Weights of a small transformer language model: MLP 192 SwiGLU.
Each number is 128 + 24 x the weight over its row's rms, rounded and kept within 0 to 255. Layers, rows and columns count from 0. Numbers have three digits each. The size before them is the row's rms in percent of the matrix's.

# v: layer 6 attention value, 64x64, rms 0.225, rows 43-63, columns 0-63
# o: layer 6 attention output (transposed), 64x64, rms 0.138, rows 43-63, columns 0-63
# gate: layer 6 MLP gate, 192x64, rms 0.166, rows 0-16, columns 0-63
# up: layer 6 MLP up, 192x64, rms 0.162, rows 0-16, columns 0-63
# down: layer 6 MLP down (transposed), 192x64, rms 0.148, rows 0-16, columns 0-63
v43 095:077140137124137116147109128154123105149090154100126130155144125104063180161143098133125110128143107148113137161077096161122108124140141172112119135119143148094164136164127132162162123126124117
o43 099:140149163113150114112104138145131120117179135125099125164095159107125169117117143157124110111128142119127161129179138124167112120145094093118144147163104146132160126101073095111108069114121144
v44 097:148100117157087092130102114169119117117106114091110115150170106125145174133095118131153081151106086128127140129105169189134123130113122165152150120140110130110075126150143138118130137132118157
o44 099:117142128152100160128106140128112117088149166131142144087141138112078157115166091126167142109125124097136076124123144116123171110158107110144131175099089166088132151143148120111145127133141153
v45 112:184127106079130133129129113128140156108095138085112129130140148120094186130087121138153069124116103148123120131150160171163127123141130129142136130131128137064115097149131166144104125118130108
o45 087:136142161103065162128163116111134132130163156118095130098082134146126093098124119139137139138099132154090126166159136097119132121168125119138144098147140164141182099147114132100152132130087121
v46 108:123164128171116167141142101163160129120148167115128160137118092165118139116106148097118133138108141112160167092121105139170111128071176102147149108108124133096119149118127143158107107115141098
o46 110:115139134141131108126122106175130114151124149185158100115140147098108133135121125128175102132101136130136110106144126104133140083086138142153136126172162157117102151094149147062097092154131121
v47 093:116121153137103110130121132072132140129136106138124114140125137156108115139104130127133143122132205153136138094106126094159164153117131075127135138148121159098100124108092078188117168133116117
o47 110:116139119145104109118139111125130107098156118107183099118080135101114125141135174155130096140149138145130164116174093111114114104080140141181162143123124137110139118151123167170154141110095142
v48 104:141141123120126125115156128103129152149150130136099099135109154102097143123144112156103130124159137140120095172169105104055108109138098078116118152140124128092112126158119144181134135098104172
o48 107:166108101120168154133098107128137165123125109179089122140096173177154132116130153093151116112147114129113120136094173131117109128119134122141102120088094126117117107133157165131108090104117167
v49 102:127139130129109135153122100114145094109138140102123157130115113162121107131124135092146185142094120132126164102095146111159124140134175111174160091114119115150173111107115152086138139169158085
o49 087:151142173137092128131118110125155155149131151140133077146123109151126146095187084121145135135134125109103114119138087173148132172124084150094154138104084114125118127099128168121129141155126105
v50 134:114132144084143193160122142199191124135134108145146128069106104126165143104110133116125126130140082129100136123123119145145155112091128133121134107150136128141131157114127128082111128112128146
o50 109:124069104105120138138143166135130133135107141116126167134112138158106075145099155170168131107114113108138144078131111138138162111111125146150157156151088114123139142116140116128057109154115125
v51 126:137105122101130127114122139075098095120135164128132114167118128122084136135142094139088107098115142135151098163130110157136097123166178133126140151114157128103153080184121131169154103138131128
o51 102:125178112120147135152184078106132100111147124131139115143115103120186131133087148122133141122160106081138116128116094137129113167132113110108112123168080118126109155151106130109123119121120185
v52 077:130118127110108115144114144086145108132099123119128141143109144137164164102152152091107149131106081109103120110096120201121097140118170176088100147121137169115127118140123140151126114133171147
o52 116:123148117125117126094107131120116157107140138158127129159129141120102116103099144156112159194138125100132155182079138116145113161129140123107143119116145162067118175115148132103126110089167125
v53 120:126149121080133126109123166115127141113124143111113109127119152095093149115141126166113077108127159149117082124158119153142103118150161101112119170142120144074109120158150118194151110107104134
o53 104:143119140161134140151125127126169107097096109097085093148129126101120117145099143144198138140127113135073115135122105077116126120123132139164148120100158159166136146093133111134178119121138145
v54 131:155099146148107090160103097102105141117134103128139124146111139123135108143124147100147144128127139123107181104127126110159132134145136100150169130128118125183081138102122138063092177161149106
o54 096:144125131097109112102111110122083145193124130102107095135172118120107150116119161141125152091115167176135119120132104130098127166134171152120124118098099148115154156169165139102126124124151146
v55 090:177109100136120117099101111150168129108120113129109108112135102097146147136128119149127119126125101119087117123121183186096131144115140146118105115114132142085137170139164189096084116125134117
o55 101:144150121163154135098105095105151125103169165133129101130132116173112108143109086135169140110086097107158107160135109187127145151108155157143150128140095139141151100137138086116119132121102133
v56 105:152124152165130111127131080184103181134121130119125106136128101117071173133094140148112125157151148095095141112155117113121115128122102088132156119152105131126097134118155141095077142135106134
o56 092:122128158125160100087121094144167139090141141128177150104161146148100129121126153156147170120143143141111129098101135130122127083101097144107113078120147113089088133120144159164135144154112149
v57 117:152172100176135166115162088131181120117179129136118155119119108109131114093126119122127136113148125111167142121188147128148140115101124124130101116104130103089172171111111138131124095112143135
o57 105:140156108109107165101129117133142127153152163125138110147173166085159139136091104154124131103128113119110153121106126178156099121119090098135154119106127130152129094099155094132101138184098112
v58 090:141158119111121138152157116200114142137145138159167121112080116127103128158140167122148158112088148118138143113082105088126113116106111080127141101117134114133115103091116125107089123129149090
o58 111:113133111093125157140149114119115107125098123096138118152149153141125130180147123151137129188116153127129113089143130117093079113161138148152069106161125164116116115117089162135116109120081132
v59 113:128132116163124151131151105100161099128190127165123147132140144111155080115148178137130153137099131114145089113183118110166127131099145136145113144110129122150180099103108112136129119099136093
o59 115:118124152124111106128119076104138140137108152070137127122118142120155126139123169085111153135115119138122097166127156141159126122107157104156103189134150135131120089075175101130123154107150144
v60 100:127156141177112100132148093138081117123137138126117105153125109113098101161116113116130118168130163096151155152116107106140105119121160123170155120120111090179180143108139126114115129140153075
o60 106:107108157138122129135126131119153136197157110141191116107169101126126145117131155121157136155178151114140128084120122102133108091124104117123133138105151092087145074129105133094119133104116125
v61 087:096151125064168154168133158147147112139123172127128096089087117172183122128133135113126125102098113156127135099112149126172146147129110100136137133126128114158107125148118086126103115126136161
o61 103:147123099124152126163141155153128098129113134149114124122103103113113119134167140113136095170138123111123111109173133165111116159132112156149121117122150135055137130118148080107106151162082077
v62 096:145097133059131110159114153128079103143090144119098133153113152124072143167115114134113120103140143142125134171095143149148126098134155148131154119149149080117146096143138147146118103116118100
o62 105:119120142119109140094140111121132118158102151129098129097143114129161154124150143124124108136148144115094101074106160096160117147174133158178172147127108148129108110189108134129138077137125102
v63 106:119138158086138122128105170182124140136092104149152123112134136099171094149134135143121147119142110125121080151063090142125092103136085155117131152133126153178113109122160132116139133134120147
o63 114:137080123120137140130118146141126103136118166092153128111135157097189103137118155098122123136107161071172076156141136134094150132126140093131145115122095093138137136100114180120125141136149124
gate0 107:115085118129120149098112132127128118130164148162135111131136121115082093101115142120118137119119128126124161130134171148080131180076108132103129114079157071134161134134149135128181121126140163
up0 099:119131119108164126148145079120125160121152145121106105145105068133136122149163115144123142119131148117100130071147124124167117090159142088159149136116134193128133122147112150150081103139108113
down0 096:127145165132121140145158150118158159100139157102124101083176119146122129131098129096110123158102133108143128126132139178138118155106088133126138091087081105107085129102171122100097136149137137
gate1 096:087158141139117147104148139135124150156172132155088097129112087165172092113116096096131116101130097111123148143144148154114152148117132156109138067130122152131132120120147075104126099101125146
up1 099:083143185136164154133110165113109155178106099120145121118112155177108156101113138105150120130116116140119120097152151117143150149120118093120079139118129108124160140113109115104168113128077121
down1 102:130117141088124141155145098118103096145184116153117137118098130164111126176104126121107095123142145128155154141099096151149145072138135093152156130117080132122130107120148177143099148124093137
gate2 107:109124126090095106108116159158153126144161160108125110142157117122116153123144094142111109107088165120126181093151094104148098185119129112167131114093179120144136115146109136144120116124147100
up2 106:166099114093124128130139100124167157108130083145112100144150110085097109088161151116158113107128129118109149093119144100103142153133155076134130118159152120098174146177141131114112117146141138
down2 102:093150123107103101146137107148153121119111146155115125160119161094129123118095106144137101154137162124085111116102098194107151112095167124112099146120114176139157151123117125173144123115138087
gate3 116:165126147156119146142091094134160083099139135112120100089127062131103089115148155105183119104115130156170104111088132138121159103114138134114122105143131133112114147133116171141135106133145149
up3 115:131147149118099092158110141116107163140105110133136123110145101183080137121129065161124152114139136138154133112164126079117142142080132189099133114099113141134136128131149153127167110129121136
down3 109:171151150097114083101149101147097135147102119112117158114117112111158141109125075112128134128148124142095131111176129107145134117106082129139139151165171145113112157134185127122120152129104171
gate4 097:081149137135119126138123122103145142106164147138160119127165147131169148092088106125127152117114094129110148141082141152185130123126119080116157089098111116156158078103147133120117131103127155
up4 100:108125064105119134145137167146084121082102130117110119114111125124125132124085122125102088131156127140192093105158143139108153156155140109133165131115114149118120133120144177174141117126145153
down4 099:077156115123117151151113137110157103162118163167140124132116168096132095115109136106168153139124118148133141154108145135115174069118092104134118109100108139138164122161140084095138141137140102
gate5 097:111103135125137131144096137196138118137125168137139130121173130168141128130125146144120108131125137100161128074137165148098144116098140136103145111083124113179126101073174127142097110117135142
up5 100:165116137121148149168092140119113086082099120170158150069142105153163142149139140156130101169163105147151094113147133126119142127117130159096136111146135126139154135089115131102098146121149150
down5 098:124163132117170127124180173138115165148113070117146122115137127162097148111112109121123128137144138108095060112076089126149149107115122112120147146140138140156135148115160105135135155101109106
gate6 098:110162141146143137105158089138111145114136154108107076142138129182151129106097149119127147170151144110146162123147104185147082123138107144112125156087144107155134109132123139129177109108105119
up6 100:180150134141117148161117113109110133119130130126140186102105158131106110108142128129126149114145093119136082176103119151122156120154097154161143158133124108161116152086132084129153110099177130
down6 098:082128101105150140102101126119133117132122131165140093123099144090142167138124115109142111123120104132142168133099123102120153111133162159142158140142158117142167153108089111122117143207175130
gate7 102:105127098148123141141134089116159153116156147156109171132137146144129114116120177113103132136122161120191113139065146148131128090134126094143183091088132097135134113139122136147111130112157148
up7 104:175105115101114111109117106105086116170100128150139125127138132151164144131156113114096142170130147137100103136133138064111163119120108125096147107125151177108170160094146126106115112127093120
down7 102:162155136128115104115124168121145168108084175125144121112126113105122105122112110099105126121115119117142138092129149141110120193173129094124147104160120102118139147126121108131175124134110199
gate8 090:137132118129125168129105130179142134149144134126128113121155130119154135108100138138094177129094129113149117079077126165130168099121099144092110126127129112142122198132166128152149099090147141
up8 098:127110131142116127157137122111094089143156137141174141102136122098145141082137157105138142128104111140147127132092123119119146122104191092140149117124129059129158132158133118082133142103181109
down8 095:163126134119135136146114156146142141115138133103142152151099139157069161118120119154073062104116144140109118115165119159112135110169076139130157123102141143144079108135135142160124107129104138
gate9 095:148130116137138147107146128125152113082124141121101117136124103111127088126146157147144165127090163102154103127134104125176133170105164134096132107139122176160132128159112162181136128166087101
up9 093:126118133146140139072114119116117159092135171102110126161098129130112087164077174124126131120122155097162135099120113146084088117144138154117123121118139062126141134134166153149130134132111149
down9 095:125130109123151146126101153147131117097136109115165107144145150147162179079119116148118133150149110131155117132099134141128155116132122102118095174098079135117180113134121162128105135058098124
gate10 110:147147056121125110100105144140130106104117148117146101094189111185155167113143106122125102150106155142151163129116158123136153141122122139095129096122113109158103128105135110157163142147133118
up10 100:123161093146131116102112092136145142114097131137121131053162114169091124151139131165113113132149147163159158131153146130096116131150112162089144082140125126131139128129150087132150117136167096
down10 097:093129129121138148141120158108143103127110099124124130127129125142137179155157118116100108091128175118122170106127140108088130126123127126085068118154051157140093148143133163151131127138155125
gate11 084:140134106128138095175134083154116113139106157141108131128116098173126134122119162096102163134166119136113110182165083096120142117114154171120130141135125152123095119129155128148091092096127100
up11 091:151147131109098168153073117153108136151123128117160119163146141116123151106131116126113146155126106099099188091163103094139129141110121081098122141156129174124119157114109128141099152095141103
down11 093:145120138163140144119147120096130128090092117141106150139133123139128112156112136098126122151108171102136163069099116186113123144175129123157135110104076075117110115125143134146143134165159142
gate12 095:127068140114144123126109135150109108097168179083136148120135158118114110137113155138084126188130151098161110136099128173135084118143138144118178133091136134141121144128140151113121113104113127
up12 093:145126097122130121133124156146108147136130118114144121118107125111115165136111111152118071113116106217125137185159126119119111120088109150148083102136142092103160164143135147094129106128120134
down12 096:137114140100138123140105146144149137159116108116118115136103123081054138154133154134115113132143146112084176114164136146141117175138110138119161080120107085136086133099156116134165134151148130
gate13 099:144102111096081130133129108148127118133151156115125129136120089132163118105140164075159162091124112121147140160137101118127159135131102110129134181144107130108070093147077125125165108110119115
up13 104:125113134151186145122133126086088097161098127162133089140132098116152098087145124161161147138142092097132147151118111114125148150094118118092118147131120131129152159119126155095089125138177104
down13 103:114132129158149156126153097095089080114144140135110124189137145150116138148131160101164096090089159101146142123089148140086107147136143133106119136109108134090128100112114114141146158145162149
gate14 096:119150141148136135121133124119121134081139106118083143074104119101111125169176121157119124129115048124116157117161126160101107142138135102128142094095157127158107117145116141143141136177134151
up14 105:096118116126095111117140106175128069134118081150176113158128097147132117136108146110131131117157161112142128134122154075146151120104109148096080153164126131105148092142120105152147137095125141
down14 109:142140142133101122113135098163137110058138157128123151118142133136126127090137121159162111131121128160138116159130163122144152131149143138069122095086162154094056123119144121137102152146140115
gate15 091:157089092147071131105176091112163175100153132122149163104122133099155121111156131141130139157123115112137141110114128108160156134092150120121154089096127141113167133135142129137092154135161141
up15 098:063116152136136141122083188152111088125099160169125141108094123137135124131104151106125134120156135117138120162136119127132085161140124111178099157155102120149089082128129135104126127120134127
down15 093:114116094108113117173111093121106088132152161108118131106126136137090117090142142162174117132159144115112117132111138129142157193146103144129147167121179130128110171125116115148173135112097124
gate16 108:126103137143069176154107124120142130142124093154156132109164129145121158108117137110114150097170152106140131103129134133175158126111143101130150098121128109093119088092098142072145159118140156
up16 126:143139145127140184118104129110124114107142115133146125129123091120124147171125090136135139114141121080135129166138119135186190133117198126126090105121113140117130103099133108098131134131139182
down16 118:174104142170107094141104144115153125081146072140154139110079118102120123186122154140145130144130115114112110088135129141133089148153141170137138095090116124107136121121117122132130161123138169